From a checkpoint of a small transformer trained on Wikipedia: 9 layers, vocabulary 7540.
Each number is 128 + 32 x the weight over its row's rms, rounded and kept within 0 to 255. Layers, rows and columns count from 0. The size above them is the row's rms in percent of the matrix's.

# layer 4 MLP up, 768x192, rms 0.122, rows 53-88, columns 96-191
size [ 93 101 118 118 103  99  97  98 100 114  91  85 103 102  85  95  99  91 106 101  95 108  99 102  99  99  98 103 117  95  93  92 101 135  90  90]
[[195  57 147 101 101 143 108  91 128 146 164 105 122 109 153 125 130 147  94  94 132 147 141 136 133 128 107 133 122 144  93 114 144 181 119 114 130 130 141 141  76 129  90 132  66 141 159 115 129 172 121 159 100 118 125 130 135 170  98 143 189 156  50 112 178 103 117 112 115 149 153 121 138 153 172 154 113 172 173 168 160 123 142 137 137  49 123  94 134 144 195 133 102 139  84 140]
 [137 168 139 111 106 138 149 164 162 141 148 129 142 138 165 164 146  62  94 116 130 151 146 143 110 141 144 105 161 134 112  94 145  91 125 127 126 184 124 113 103  90 105  68 163 177 156 140 200  90 129 157 140 144  99 169 149  66  97 174 100 152 122 106 164 131 136 169 122 104  63  99 132 143 147 141  64 153 121  88 182  98 122 133 115  88 119 106  92 118  89 107 106  97 146 147]
 [ 97 133 187  86 121 113 151 105  86 112 129  65 119 104 130  74 125  92  94 120  79  89 113 129 141 117  83 153 140  91 156  92 162  99 137  97 180  82  97 129  88  91 189 157 110 100 179 114 178  94 138 162 115 130 102 151 106 109  88 153 126  17  89 158 156 151 143 138 117 160 169 107 162 145 106 177 133  98  98 140 132 150 153 137 160 125 143 235 137 142 112 188 129 142 128 168]
 [ 73 141 153 130 116 149 183  76 120 125 209  83 115 119 170 176  90 105 109 174  96  76 112 107 140 136 183 149 169 192  80 157 127 118 157 143 159  97 118 170 116  53 173 156 142 182 148 174 132 143 121 130 163 122 120  71 106 168 115 136 113  76 150  97 158 132 143 141 140 133 124 141 162 112 121 129  94 144 130  53 108 109 116 153 150 140 106 111 104 130 177 122 122  96 155 138]
 [127 107 128 154 135 164 170 138  85 135  87 182  75 166 122 124 132 160 140 157 189 151 141 186 145  87 128  70 149 130  98 137  45 149  88 107 138  95 118 141 150 125 114 155 136 138 122  87 137  85 139  86 153  85 146 131 127 166 172  90 155 170 100 169  75 185  78 120 128 140 167 115 128 123  89  82 146 144 106 134 123 119 131  96 123 134 147 154  62 144 110  47  61 128  81 169]
 [105 101  91  93 127 128  93  99 161 131  97  77 116 116 115  94  89  78 111 161  98 131 180 117 107 132  73  33 124 156 105  95 127 133 103  84 138 142 153  88 123  55 138 147 108 124 184 181 166 106 109 121  97 163 101  80 119 141 115 172 172 146 148 126 177 163 161  49 124 154 123 107 153 127  82 155  99 135 106 153 119 113 122 195  51 166 137 180 131 184 141 151 116 145 125 161]
 [149 123 182 130 187 138  69 155 137  64 102  90 173 127 171  94  83 152 144 151 154  88 168 137 108 151 184 129 163 104 119  99 108 106 139 173  86 120 133 189 120  64 160 115 102 122 114 102 197  89 151 177 120 171 101 113 102 180 159 114 118 131 205 135 117 114 148 176  86 155  88 131 123 121 152 124  85 181  96 166 141 138 101 177  85  88 148 134 163 120 122  58 164  98 155 116]
 [ 90 117 103 130 165 134 116 180 143 162 205  81 164 111 112 139 152 146 155 137 129 131 116 198 180 122 147 115 125 118 186 137 110 139  97 230 102 124 136 117 125  58 131 119 189 127 169 108 109  73 177 113 174 142 143 157 115 139 110 109 144 101 130 126 136  12 103 177  88 143 100  96 165 117 105 116  99 182  75 115 129 115 133  96 131 144 218 125 139 136 125 117  86 132 102 151]
 [177 113 139 114 146 168 116  77 131 142  78 156 135 128  94 130 118 175  43  94 124 139 147 148 105 120 144 104 163 116 123  81 127 146 113  97 162 164 178  88 145 131  74 126 155 192  91  69  99 127  97  98 127  89 149 129 137 152 145 133  71  94 151 153 116 113 139 127 126 178 123 100  96 170 159  59  97  73 147 102 113 128  82 156 123 160 117 132 155 171  98 114 153  66 109 144]
 [143 101  97 114 144  73  90  80 118 122 210 124  99 199 162  88 123 137 176 130 126  66 116 120 153 103 194  94 143 115 133  83 113  95 127 137  96 136  37 164 124 133 110 161 166 133 117 130 114 153  91 170 134 140 119 134 113 162 125 154 136 135 104 161 157 158 123 167 102 141 113  87 106 167 176  96 196 105 162 154 137 141 153 150 130 161 108 145 210 163 106 116 153 100 161  95]
 [104 135 113 117 103 105 192 139 165 173 133 107 108 108 140 129 108 134 118 141  65 168 167 196 145  99 102  94 136 124 126 159 110  91 169  75 190 143 138 107 121 144 104 134 101 149  92 133 131 172  47 134 141  66 133 104 128 144 116 153  76 163 148  98 152 136 110 117 116 127 128 132 132 152 129  51 206 156 103 139 139 110 141 110 158 121  85 209 135 138 104  77 121 118 104 158]
 [ 51 152 136  45 185 160 150 103 123 142 142 176 102 132 148 132 123 122 125 141 142  96  83 101  48 165 119 117 148 147 135 138 129  92 159 168 102 163 129 162 112  97  95 126  84 151 170 109 182 120 151 111 113 153  77 151 138 121 140 104  94 136  70 116 120 123 164 117 120 146 100 101 195 145 121  81 143 105 164 148 177 139 102  70 170  61  72 134 112 119 165  52  79  99 135 105]
 [112  67 157 131  71 111  96 171 148  63  48 163 157 176 134 161 118 179 155 149 124  74 184 120 112  79 147 149  98 125 108 122 124 124 117  95 128 101 163 100 158 147  59 105 111 115 116 147 190 171  67 107 126 193 101  69  82 122 139 141  74  69 160 126  83 129 135  80 164  99 141 126 106 177 121 154 152 110 133 145 198 190 106 160 147  89 176 110 115 182 124 146  93 154 100 149]
 [125 107 151 142 121 110 153 164 123 125 106 142 157 161 129  98  91  73 122 115 165 214 143 161 122 118 161  49 195 142 164  73 150  43 122 118 163 177 134 138  66 117 124 132 128 185 156 145 117 151 158 141 189 149 153 200 118 163 100 213 130 130 119 139 166 120  80 147 134 124 163 186 122 121 144 107 159 128 166  64 146 138 159 119 130 121  92  77 168 127  84  84  98 159  93  87]
 [120  98  47 136 116  98  56 139  84 177 194 137 189 114 146  91 154 132 136 117 110 112 208  86 118 148 119  97 107 146 146 144  90 164 121 137 138 134 135 127 115 153 131  83 103 155 155 140  69 142 122  89 139 116 143 116 155 147  92 140 107 157  96 115  61 113 122 156 158 164 175 112  92 143 175 146 147 173  85 123 122 147 147 137 133  67 131 110 124 128 134 105 112  85 148  76]
 [130 111 108 114 114 150 134  99 168 163 179  88 110  92  91 121 149 108 116 194  88 115 134 151 121 141  70 105 138 105  85 160  76 141 155 144  92  90 121 131 145 142 120  86 134 122 140 162 119 137 121 146  84 124 152 165 144 114 132 147 119 181 221 124 158 203 111  96 108 133 166  66 158 116 105 181 169 142 110 114 113 123 119 130 159 167 110 146  35 129 178 117 147 138 108 139]
 [143 155 132 110 102  89 117  59 102 112 122 129 151  88 183 131 144 164 133 171 137  95 146 122  84 121 163 111  75 121 170  76 143 128 127 149 122 106  61 136 106 179 129 166 105 120 108 113 118 148 121 113 116 156 183 117 138 100 133 161 171 103 122 121 108 176 121 108 118 147  39  98  73 126 149 171  69 125 123  48 140 150 155 111 174 136 150 108  70  83 117 119 119  92 129 175]
 [111 169 133 107  90 149  97 170 134  78  48  78 143 104 170  68 109 117 107 112 126 130 137 113 115 200 113  79 104 143  69 147  82 135 142 149 152  94 135  62 122 162 104 167 106 185 135 178 128 160 116 118 142  85 128  49 148 190 113 146 133 138 124 127 164 149 186 113 101  70  79  99  71 103 131 133 138 124 196 151  93 160 156 171 133 145 100 129 173 116 137  86 152 153 158 133]
 [ 88 175 110 139 133 117 140  37 153  94 179 169 146 104 171 119 156 211  46 117 197 122 115 164 129 147 178  87 103 126 136 129 190 145  90 112  43 106 165 122 156  73 111 130 136 109 112 166  93 108 146 144 110 140 127 124 109 127  95  68 144 108 156 146  89 135 111 146 119 133 109 171  57 173  61 122 124 136 158  29 120 124 103 180 137  92 189  69 146 130 153 138  95 128  94 149]
 [144 120 134 115  71 123 129  76 120 155 102 109 145  73  96 111 126 184 133 122 128 152 101 184 101  98 101 131 177 117 106  97 110  77  78  74 135 155 100 119 191 112 111  97 118 152 127 109 172 168 126 129 212 119 181 146 229  98 131 183 107 131 112 162 128 132 102 105 107 106 115 149 129 154 194  75 189  95 148 100 138 156 105 149 114 109  88 109 129 126  70  95  71 138 155  82]
 [117 120  88 151 148 158 149 135 180 141 158 137 121 137 152 198 165 204  97 130 149 136 166 180 122 167 127 107 142  94 139 127 179 188 126  84 126 157  90  51 142  92 133 137 194 160 110 137 133 149 131 174 144 142 105 142 113  90 151  89  99 120 107 124 103  94 126  80 124 139 171 176 129 146 156 168 180 129 123 146  52 150 201  99  93  98 118 150 136  84 154  77 109  78 128 165]
 [ 99 137 109  73 127 125 155 147 135 148  95  86 119 121  78 167 162 129 142 129 156  73 134 169  86 141 129 120 168 165  78 164  89  88 148 153 108  91 127  76 154 108 166 115 163 179 147  87 136 113  77 155 147 125 134 173 136 143 164 162  88 176  97 110 162  90 214 123 142  90  93  77  93 192 182 154  69 127 144  74 129 147 188 131 120 179 144  44 131  96  78 144 105 132 144  98]
 [146  88 186 126 140 113 141 142 157 116  69 100  76 186  70 145 123  66 157  87  59 110  70 122 145 152  99 120 196 153 162 144 125 154 115 114 175 121 161 103  80 101 174 141 135 117 108  97  87 110 121 129 110 145  80 154 123 114 110 116 112 104  86 146  83 137 114 109 165 157 156 127 127 124 108 132 105 135  95 148 148 123  98 164  57 106 102 122 175  83 126 118 117 153 116 115]
 [170 122 130 114 134 130  95  92 177 117 121 159 112  70 125 145 162 108 137  51 178 138 154  97 169 126 144  50 161 149 128 129 179  84 103 174 119  62 109 123 120  82 150 130 130 134 216 130 120 183 179 150 137 106 150 133 112  73 119 137 177 155  72 118 106  88 118 141 106 121  99 132 125 129 167 107 141 140 139 171 163 149 127 104 107 141 132 101 124 167  96 139 148  96 106 148]
 [128 148 126 171 132 109 140  96  93 137  98  93 143 186  95 149  58 155 151 115 170 134  90 150  86 140 155 121 171 143 110 117  75 114  83  95 158 108 124  33 137  88 147 124 101 165 118  95  93 106 117 129  92 210 144 150 125 171 126 167 162 131 131 124 106 126 102 179 154 103 142 117 167  93 118 142 175 178 141  73 120 131 113 133 165 132 148  99 134 120 147 120 120  76 147 145]
 [134 171  93  28  97 199  92 148 171 140 119  45 113 122 156 134 146 118 249 139  98 117  87  95 121  61 134 140 131  91 110 107 108 137 131 132 120 127 141 100  92  97 105  80 107 120 141 142 143  70 128 115 149 147 155  91 129 113 119  83 148 109 117 100 111 152 123 136 125 155 135 140  75 196 128  85 124 129 156 104 131 140 160  78  91  78 139  69 166 139 110  87 137 117 135 124]
 [133 157 162 147 124  97 153 132  74 138 108 134 165 117 118 133 102 121 117 164 174  84 126 202 199 159 182 112  94 175  79 153 181  87 119 128 118 125 106  84 112 118 156 126 144 156 148 140 176 116 140 147 130 174  68 111 108  97 144 137  64 168 158  67  75 175 161 136 124 103 121 145 113 105 124 163  87 119  88 109  73 169 127 121 108  66 117  97 157 202 106  32 112  84 144 152]
 [120 119 154  68 101 128 125 111 117 151  92 130 132 142 108 178 146 103 145 139 114 121 127 126  58 123 113 150 101 120 129  81 179 171 138  75 150 109 100 117 205 114 124 179 109 127 123 134 172 115 132 105 118 132 211 204 149 160 173 116 127 140 105 128 115  95 122 132 123 143 167 219  99 116 148 173 105 134 186 144  98 156  98 105 158 128 146 132 134  49 135 149 102  58 152 133]
 [153 188 135 140  94 165  67 156 111 121 134 123 121 123 248 132 158 123 181  93 131 118 125 137 127 115  75 109 167 135 119 155  84 144 117  91  74 151 132 108 105  87 120 125 109 120 155  87 155 130 158 104 167 180 120 182 153 102 120  91  83 175 128 155 183  76 156  99 108  90 122 129 140 160 172 125 111 146 133 153 100 153  99 138 203  80 125 106 129 109  85  66 124 127  64 147]
 [123 156  80 158 148 127 125 138 129 167 152 116 155  95 209  99 140 188 131  93  80 125 129 109 130 147 153 110 118 131 100 179 135  90 132 121 126 149 127 122 159 180 151 159 116 173 147  56 133 134  99 164 128 146 155 147 127 115 123 126 111 133 142 152  66  89 127 159 172 121 132  81 118 157 104  38 148 146  98 126 148  45 124 196 147 157 166 170 134 164 120 135  56 149 142 112]
 [169 104 152 141  54 102 127 152  73 152 162 127 124 143  89 112 151  94  93 131  52 167  46 128 169  94 154  74 111 149 149 109  97 123 103 111 154  60 149 129 161 150 110 112 140  96 118 159 115 117  70 124 147 108 154 102 124  89 104  78 194 179 107 106 193 141 129 116  53  79 154 107 129 104 133 169 137 156  88 115 128 113 161 139 123 102 151 163  76  77 114 128 160 149 126  68]
 [144  95 132 159 138 143 155 130 119 133 101 150 130 127 167  93 112 164 157 142 131  78 145 186 179 108 135  59  98 158 139 110 176 129 153 123  85 176 156 130 178 127 159 156 135 182 168  96 177 132 160  54 107  97 120  52 159 139 107 151  84 100 110  33 137 173 119 103 108  99 149 140 113 115  65 101 166 104 116 105 134 153 135  75 103 104 179 111  74 155  85 111 106  95  88 144]
 [163 120 131 152 113 114 122 139 142 171 175 156 190 118 133 128 150  92  75 126 111 126  78 174 159  73 129  66 111 118  79 116 130  58 124 185 123  79 142 170  56 115  98  76 143 176 122 126 113 157 114 169 164  42 140 138 168  78 109 146 138 114 141 186 127 146 157 133 107 111  55 165 132 153 178  71 191 140 147 119 177 141  51 101 108 162 125 195 122 167 122 120 144  64 104 136]
 [ 63 102 126 100 112 116 184  92 195 159 196  82 135  99 103 146 117  77  85 112  97 150 116 119  60 126 125 145 140  88 139 173 130 146 105  81  83  61  93 117 128 138  99 176 119 124 152 142 171 135 120 188 101 144 140 105 124  88 102 124  72 131 133 154 220 149 104 169 150 116 101 155 110 160 119 122 150 120 135 118 136 147 114  97 165 150 163  86 135 140 129 140  92 169  97 110]
 [123 100 150 128  94 122 108 110 103 214 114  66 169 173 156 145 127 169 113 153  95 126 128 172 180 168  96 110 154  86 134 117 128 137  99  91 118 176 107 134 108 119 114 143 127  86 125 120 121 102  83  57  88  77 158 148 156 159 114 134 143 104 139  87 128  96 124 100  82 137 106 142 177 135 132 141 201 109  95 127 148 129 156  88 197 119 102 118  99 139  96 121  89 113 121 125]
 [104  59  96 134 142 128 111 153 161  97 119 169 140  86 109 147 143 187 185 145 130 165  98 115 105 117  68 125  95 149 107 172 124  82 110 119 174 148 223 101  76 119 125 153  44 176 127 111 113 170 103 181 119 144 181 135 126 159 136 123 103 153  96 156 159 138 110 102 113 135  96  99 116  90 151 156 196  99 111 127 170 121 116 139 178 137 109 129 159 143 142 144 150 158 146 101]]
# layer 4 MLP down (transposed), 768x192, rms 0.0603, rows 53-88, columns 96-191
size [ 81  99 119 125  98 100 102  92  93 121  90  87  98  96  81  91  97  88 115  98  96 104  93 102 106  95  95  99 116  91  86  93 101 141  95  87]
[[131 107 177 152  32 139 101  86 150 127 109 143 115 148 115 115 114 102 119 103 123 157 122 151 144 182 142  55 127 117 132  68 160 116 110 145 125 128 124 146 127 139 118 126 186 142 151 131 211 184 142 121 204  86 130 162 113 114 192  89 126 110 131 169 145 168 104 109 108 161  90 107 109 140 150 178 100 166 169  62  90 143 147 112 117 138 150  67 152 145 130 127 108 133 196 107]
 [167 152 146 169 116  91 114 101 182 133 132  88 155  98 136 136 164  87 159 144 195 127 105 121 102 160  77 112  96 147  99 104 130 139 164  85 120 177 152 125 127  98 152 170 151 165 159 102 171  97 150 160 182 115 200  79 136 100 125  99  86 136 114 159 146 107 138 126 109 122 106 121  89 115 140 138  95 106 112  92 121 154 101 130 130 174 157 117 150 142 128 128 169 223  94  93]
 [128 110 105 113 142 134 112  90 102 118 149 162 128 125 199 153 133 158 141 112  93  73 108 147  97 128  85 168 111  99  63 112 112  77 147 116  89  42  95  69  87 157  64 158 120 132 186 175 146 156 146 118 151  73 125 101 129 109 104 148 127  98  59 109  98 147 120 186  88 118 152 133 184 103 104  83 182 100 138 143  90 108 140 117 125 112 148 134 118 190  84 167 160 144  98 120]
 [ 55 127  96 111  92 165 157 154 144  90 125  99 138 115 151 153 118  78 132 197 138 151 119 100  91  99  89 137 126 140 134 130 162 157 131 125 141 117  74 162 146 148 151 118 211 170 158  85  71 128 114  83 127 155 167 182 121 127 137 115 125 154 151 140 111 132 117  97 141 133 133 141 144 117 132  90 157 151 117  97 129 121  96 179  46 163 170 168 148 100 103 153 130  77 112 174]
 [178 126 114 100 145 146 133 120 104 140  87 110 140 106 143 114 148 173 167 104  84 101 142  97  92 171 109 180 102 132 157 168 129  63 145  96 108 184 144 150 102 187  90 177  56  97 139 157  69 140 138 159  88  65 191 146 116 139 145 164  70  63 147 128 137 107 111 146 138 145 141 126 119 142 150 155 132  98 165 141  72 135  94 136 102 103 117 143 150 124 144 161  94 111 111 123]
 [142 128 138 131  80 135  94 119 139 138 143 142  83  99 112  64 131  92 122  89 193 100 157 158 164 160 181  75 114 179 103 132 127 154 160 143  91 106  82 155 122 124 103 123 117  91 119 155  96 122  96  73 110 130  62 179 142 182 163 136 111 154 121 149 106  94 121 140 119 192 131 103 234 152  91 163 160 178 115  96 208 103  66 179 109 133 139 159 102 126 131 101  80 130 120 116]
 [106 115  99 157 159 130 164 123 166 135 153 134 154 177 176 181 100 151 121 165  37 102 177 115 100 135 110 185 141 128 152 167 161 111 138 148 150  84 189 146 172 137 157 122 104 110 118 147 132  93 135 175 140 129 155  82 175  97 118 122  78 109 129 198 106 105  94 119 154 100 150 147 157 123  70 130 136  88 113 126 107 110 115  45 105  77 114  99 141  87 104 132  88 158 129 122]
 [146 174  77 109 131 152 113 121  84 162 122 139 112 115  76  95 123 169 184 117 136 159 118 175 126 117  85 125  69 125 113  83  47 149  66 159 129 150 170 160 137 229 121  98 180 152 119 146 152 127 173  92 147  83  52 158  83 104 159 136  18 121 126  94 134  86  93 153 180 135 162 140 170  98 192  79 106 125 144 107  91 117 131  77 158 138  58 111 110 124 122 146 122 108 111 124]
 [112 117 118 117  74  97 195 192  95 103 104 116 103  88 139 120 173 172 191 187 145 115 116 161 221  90  98 128  71 141 101 138  89 133 120 163  89 132 121 125 130 144 169 122 132  88 103 158 121 138 124 125  80 147 117 193 113 115 167 131 106  78 161 141  76  85 123 154  70  83 139  73 123 134 101 149 150 127 102 113 161 123 145  77 119 115  65 168  90 148 115 112 144 147 143 149]
 [104  89 134  39 145  46 116 163 125 113 153 164 119 158 106 122  94 125 114  48 168 132 180 149 166 111  95  99 105 150 131 147 118  50 117 165  68 132  66 128 132  66 156 162 125 104 105 118 136 124 131 120  81 142 107  87 137  78 138  86 130 152 111  94 105 102 124  97 124 114 142 141 126 153 167 153 169 166 107 154 146 112 129 167 181 153 114  61 174 130 127 110 136 152 126 136]
 [137 104 134 170 167 152 145 119 175 136 121 149 155  88 122 159  87 115 160 165 136 126  91 145 128 133 131 206 138 139 125 109  79 102 126 166  51 126 114  96 144 214 189 165 115 100 132  97 108 175 173 143 127 162 189  79  88 154 159 127 131  92 120 139 103 127 133  91 156 106 123 128 169 166 192 108 130  92 111 108  91  50 123  76 117 165  95 130 128 138 121 112 105 136 156  92]
 [169 118 104 141 147  67 113 166 221 104  74 105 143 156 106 160 167 130 152 178 170 104 118 165  94 148 136 203 100 151 183 130 124 146 114 150 141 125 102 113 188 170 150 144 117  63 150 132 143 202 101  92 174 139 164 102 125 108 125  90 105 147 137 103 152 146 118 102 147 160 161  93 108  81  65 102 146 131 115 120  99 148 164 159  83 180 135  98  98 101 117 113 119 191 112 112]
 [122 189  88 188 145 122  69  90 112 132 195 106 140 132 159 129 105  69 147 116  91 164 106 161 114 185 153  98 167 141 130 130 103 158  94 119  92 162 136  90  77 119 144  94 161 174 152  75  94  84 188 144 154  95 165 139 123 122 164 111 153 151 135 129 144 141 142 142 147  83  55 105  81 141 152 193 132 119  91 161 136  86 192 108 130 128 181  57 117 124 100  97 149 111 145 150]
 [129 160 142 151 136 161 147 161 105 141 144  71 149 184 144  92 132 168 123 177 201 128  97 121 122  98 112 114 139 151 116 104 112  88 125 151 131 134 119 140 145 173 139 213 163 129 135 135 143 158 117 170 129 125 143 191  77  59 141 140 157 134 191 140 120 120 128 108  89 105 120 160 125 150  76 152 137 115 122 153 169 117  71  82  89  93 153 141 125 138 123 125 147 147 191 171]
 [113 128 144 104 150 151 139 119 133 112  25 161 131 144 141 167 113 118 127 163 182 132 144 100 101 183 109 125 154 162  83 124 209 113 179 118  95 161 120 109 132  64 105 132 117 151 159 102 145 157 110 182 128 103 190 104 139 115 102 104 119  87 113 111 158 118  80 113 151 120  73 112 121 105 166 103 163 154 149 109 133 112  89 127 142  74  54  63 128 138 149 128 118 151 197 167]
 [ 71 116 141  59  86 156 159 110  80 149 135 124 190 159 123 137 139 142 122  53 102 131 181 117 133 103 181  92 140 121 154 101  88 148 147 144 150 153 145 129  50  68 167  94 112 146 110 122 119 111 123 105  81 117 128 178 123 123 109 132 165  61  72  93 182  97 156 167 120 176 166 135 133 128 119 154  77 188  27  92 105  83 148 117 195 127  71 122 123 122 155 179  90 124 193  77]
 [ 93  62 165 121 131 141 189 102 134 140  59 149 146 108 111 136 114 163  59 113 117  89 101 223 119 176  95 108 124 128 105 147 108  67 121 184 110 108 193 136 130  94 119 132 210 105 107 166 117 139 118 146 109  98 160 127 145   5  62 173 147 160 150 109 138  88  98 143  98 185  98 116 120 114 131 158 183 154 107 165 124 173  87 114 126 148  89 149  79 143 144 129 150 189 114  66]
 [127  90 116 105 140  63 116 131 118 112 173 150 118 127 138 148 126 152 107 204 129  99 105 141 151  50 145 172 140  92 171 110 205 108  82 161 173  79 170 149  96 117 116 130 165  80 165  39 139  49 100  89 103 152 188 153 116 110 127  91 115 102 111  94 154  72 107 163 172 119 115 116 111  43 124 108 154 114  62 165 143  81 103 137 139 111 149 133 174 173 167 150 157  99 130  99]
 [124 153 111 139 100 127 200 161 129 166 121 138  72 191  90 153 178 132 167 100  99 107 134 142  96 133 108 150 162 195 114 105 122 181 179  61 142 129  71 140 130  96 151 165 166 146 146 125 120 171 181 190  94 173  63 132 111 139 114  67 182 212 109 163 163  74 150 105 189 159 134 160  87 111 122 137  42 134 119 165 117 146 114 133  89 146  83 149 108 135  78 125 122 149 137 166]
 [103 166  89 118 116 117 218  73 130 140 107 137 100 153 192 144 104 103 123 158  69 188 122 127  96 108 196 139 147 110 164 138 100 115 156 150  81 128 149 110 137 107 143 107 105 126 141  90 145 118 141  84  64 100 127 123  56 170 167 127  85 142 147 163 125 153 148 118 175 143 171 148 139  95 100 149  74 149 126 145 105 124  88 126 168 122 114 146 170 136 142 179  97  58  75 189]
 [143 169 137 112 108  82 158 138 102 151 229  95 146 150 139  77 127 163 148 121 126 147 126 148 114 114 115 147 106 125 127  89  95  95 178 179 131 126  99 157 166  95  96 153 147 132 158 106 109  98 162 124 134 106 122 181 107  95 143 149 134 110 119  67 150 118 129 105 148 122  69 194 119 132 108 147 113 146  91 144 111 149 154 164 112 128  99 125 121 129  84 117 149 105 148 152]
 [147 184 178 118 201 165  78 162 134  96 155 147 143 100 134 129 137 122  90 114  82  94 106  84 128 150  88 133  77 112  95 129 152  47 103  50 136 166 182 130 140 136 151  50 141 175  70 125 176 115  96  85 215 140 100 166  89 126 137 137  85 135 167 176 103  93  93 120 113 130 139 155 116 140  87 126 130 140 170 108 105 182 102 121 111 112 147 195 114  76 131 142  88 155 151 122]
 [149 112 131 120 102 148 155 143 171 115 136 136  85 103 127  75 114 148 133 154 165 133  76 117 118 130 192 133 117 155 131 141 197 181 158 141 156  92 126 111  97  64 156 162  73 114 126 124 124 113 167  81  57 141 136 153 112 120 138  87 166 135 161 117 108 116  86 136 102 103 142 200 111 112  69 120  76 193 113 144 170 138 180 121 112 143 101 118 129 146 129 131 148 135 107 139]
 [140 101  97 113  75 195  69 141 117 159 133  89 151  78 153  90 142 128 127 126 128  75 110  49 149 110 136 100 114 188 139 110 170 122  36 115 112 160 124 151 153  95 168 141 101 177  84 135 125 165  83 132 123 141 162 137 133  99 131 119 150 136 158 109 141 135 104 160 140 147 127 116  93 127 137 159 143 135  95 107 105 138 119 124 173 110 138  73 121 131 104 123 141 185 141 107]
 [126  85 153 140 135 135 160 106 146 113 128 172 167 185 118  87 139 130 154 161 138 185 101 106 137 112 113 136 146  19 172 152 113 150 164 126 197  57 115 158 131 142 102 184 128 118 106 101  92 130 127 123 141  66 151 119 152 104 157  80 140 192 113 140 150 104 100  86  85 121 131  87  86 129 125  97 187 108 178  89 150 110 181 166 103  89 121 133 111 152 114 161 193 168  74 126]
 [192 127 150 174  76 115 142 127  99 155  79 114 158 141 110 145 132 172 128 143 184 144 117 150 157 151 119 120 125 167 166 135 167 143 118  81 153 178 108  89 114 108 146 116 147 107 140 138 212 172 148 164 130 101 141 143  69 183 102 105 103 119 112 134 200 150  56 103 108  71 104 119 125  79  99  93 104 168 127 137 155 151 133  95 181 178 169  96 108 162 117 106  95 180 105  68]
 [166 109 114 150 122 144 120 100 167  91 145  76 136 131 124  87 116 145 174  93 125  86 163 159  64  95 100  90  99  98 127 178 114 142 149 127 102 134 136 105 119 148 122 139  39 117 147  83 124 107 165 165 168 145 168 127 117 146 140 124 186 205 134 140  43  76 124  84 135 140 170 143 125 193 131 203 125 142 125 137 187 164 137 110 133 173 149  60 156 175 120 128 119 125 128 116]
 [ 74 140 156  90  85 172 173 137 135 118  82 128 156 138 123 141  68 110 126 125 162 116 130  57 113 118 177  95 121  88 115 179 161 108  94 130 150 103 149 142 101  54 108  94 133 171 104 177  96 137 110 136 157  91 131  86  93 152 156 121 113 146 146 170 149 130 153  53  89 178  82 175 127 129 102 193 149 111 135 126 151 105  78 116 111 112 103 153 117 133 114 130 142  99 131 110]
 [102 125 107 154 107 116  94 151 131  98  58 141 104 210 117 111 167 115 113 116 112 141  90 149 130 140 131 114 129 119 125 131 198 128 180  60 120 132 148 145 109  78 179 160 122 142  93 103 161 127 166 131  67 110 103 122 140 113 101 182 159 150 100 119 138 100 140 149 129 139 113 133 146 155 128  91  83 148 142  95 106 167 151  97 145  76 152  95 175 128 104 171  65 169 168 109]
 [ 99 159 147 110 130  96 126 120 183 104 189 119 103 139  86 103 109 110 103 106 141 172 110  67 151 117 140 132 104 141  62  50 178 104 183 119  91 170 163 152 109  91 118 104 125 118  74 112  78 136 132 150 130 110 153 140 147 131 153 111  93 169 124 144 135  82 110 130 186 165 175  83 175 180 185 120 110  91  86 150 127 109  78 127 114 172 109  79 132 155 142 105 132 149 130 104]
 [159  50 164 105 187  99 140  84 120 113  98 203 108 169 103 137 135 106 103 136 111  88 138 108  93 116 121 175 184 162 106 116 130 157 134 120  89 203 133  87 139 195 120 126 165 123 169  95  97 122 177 142 139 177 131  87 162 188  97 112 109 176  91 118 148  63 132  89 100 177 131 194 181  95 182  70 131 167  63  98 113 160  59 163 143 152 147 156 189 104 146 122 130 126  72  89]
 [143 141 101 101 126 125  99 143 120  94 148 107 147 160 142 127 131 117 145 122 107 127 170  98  70 142 100 153 121 146 126 121  85 139  82  91  72 128  79 161 146 144  87  89 110 128 101 105 130 129 157 149 163 153 144 161 108  91 165 168 106 162 152 154 123 104 107 144 129 117  54 144 126 163 129 144 134  99 125 126 147 183 152 196 115  90 105 160 179 123 149  76 126  84 154 120]
 [121 122 160 110 135 159 142 144 136 205 106  89  70  81 138  80 145 145 164 100 162 110 159 113 134 126 143 139  72 148 169 139 112 178  94 164 141 134 141 132 158 125 131 137 130 162 132  82 115 137 151 196  64 168 181 135  88 193 122 155 185 201 122  76 112 119 111 141  97 120 113  89  88 108 127 167 119 142 139 121 124 100 105 144 130 165 136  48 139 154 166 128 178 153  91 184]
 [130 188 103 122 146 165 157  71 117  97 130  87 137  98 150 126 179 107  93  84 226 162 172 150  75 158 183 167  88 151  88 104 152 112 176  81  57  96  87 111 138 124 109 156 102 124 156 152 117  93 118 192  84 125 114 136 178 130 100 111 174 131 171 174 124 149 170 155 143 165  81  66 124 164 121 135  63 145 180 138 103 145  92 147  58 170 166 111 110 142 129 114 110 181 171 121]
 [107 132 125 144 128 172 127 188 151  85 130 151 110  88 113 137  97 114 133 121 104 150 119 138 168 124 165  55  88 173 105 154 131 132 109 150  79  59 134 153 101 159  94 100 174 153 125 159 163 118 119 153 163 201 119 113  88 116 184 119  98 146 155 228 145 164 140 160 179  82 108 144 114  91 111  93  67 144 119 110  75 127  88 146 101 175 112 151 164  93 164 121 140 151 162 127]
 [111 169  96 101 145  56 165 144 142 117 125 107 106 141 185  89 165 170 163 103 111  97 165  81  65 140 172 142 119 130 108 134 146 127 155 109 133 127 150 137 102 130 146  87 146 162 153 127  83  76 125 142 198 109  66 135 137  82 132 169 181 126  65 180 117 135 152 112 131 134 132 110 160 121 104 117  85 162 109 123  90  70 122 164 115 186  72 126 108 141 148 180 174 115 185 152]]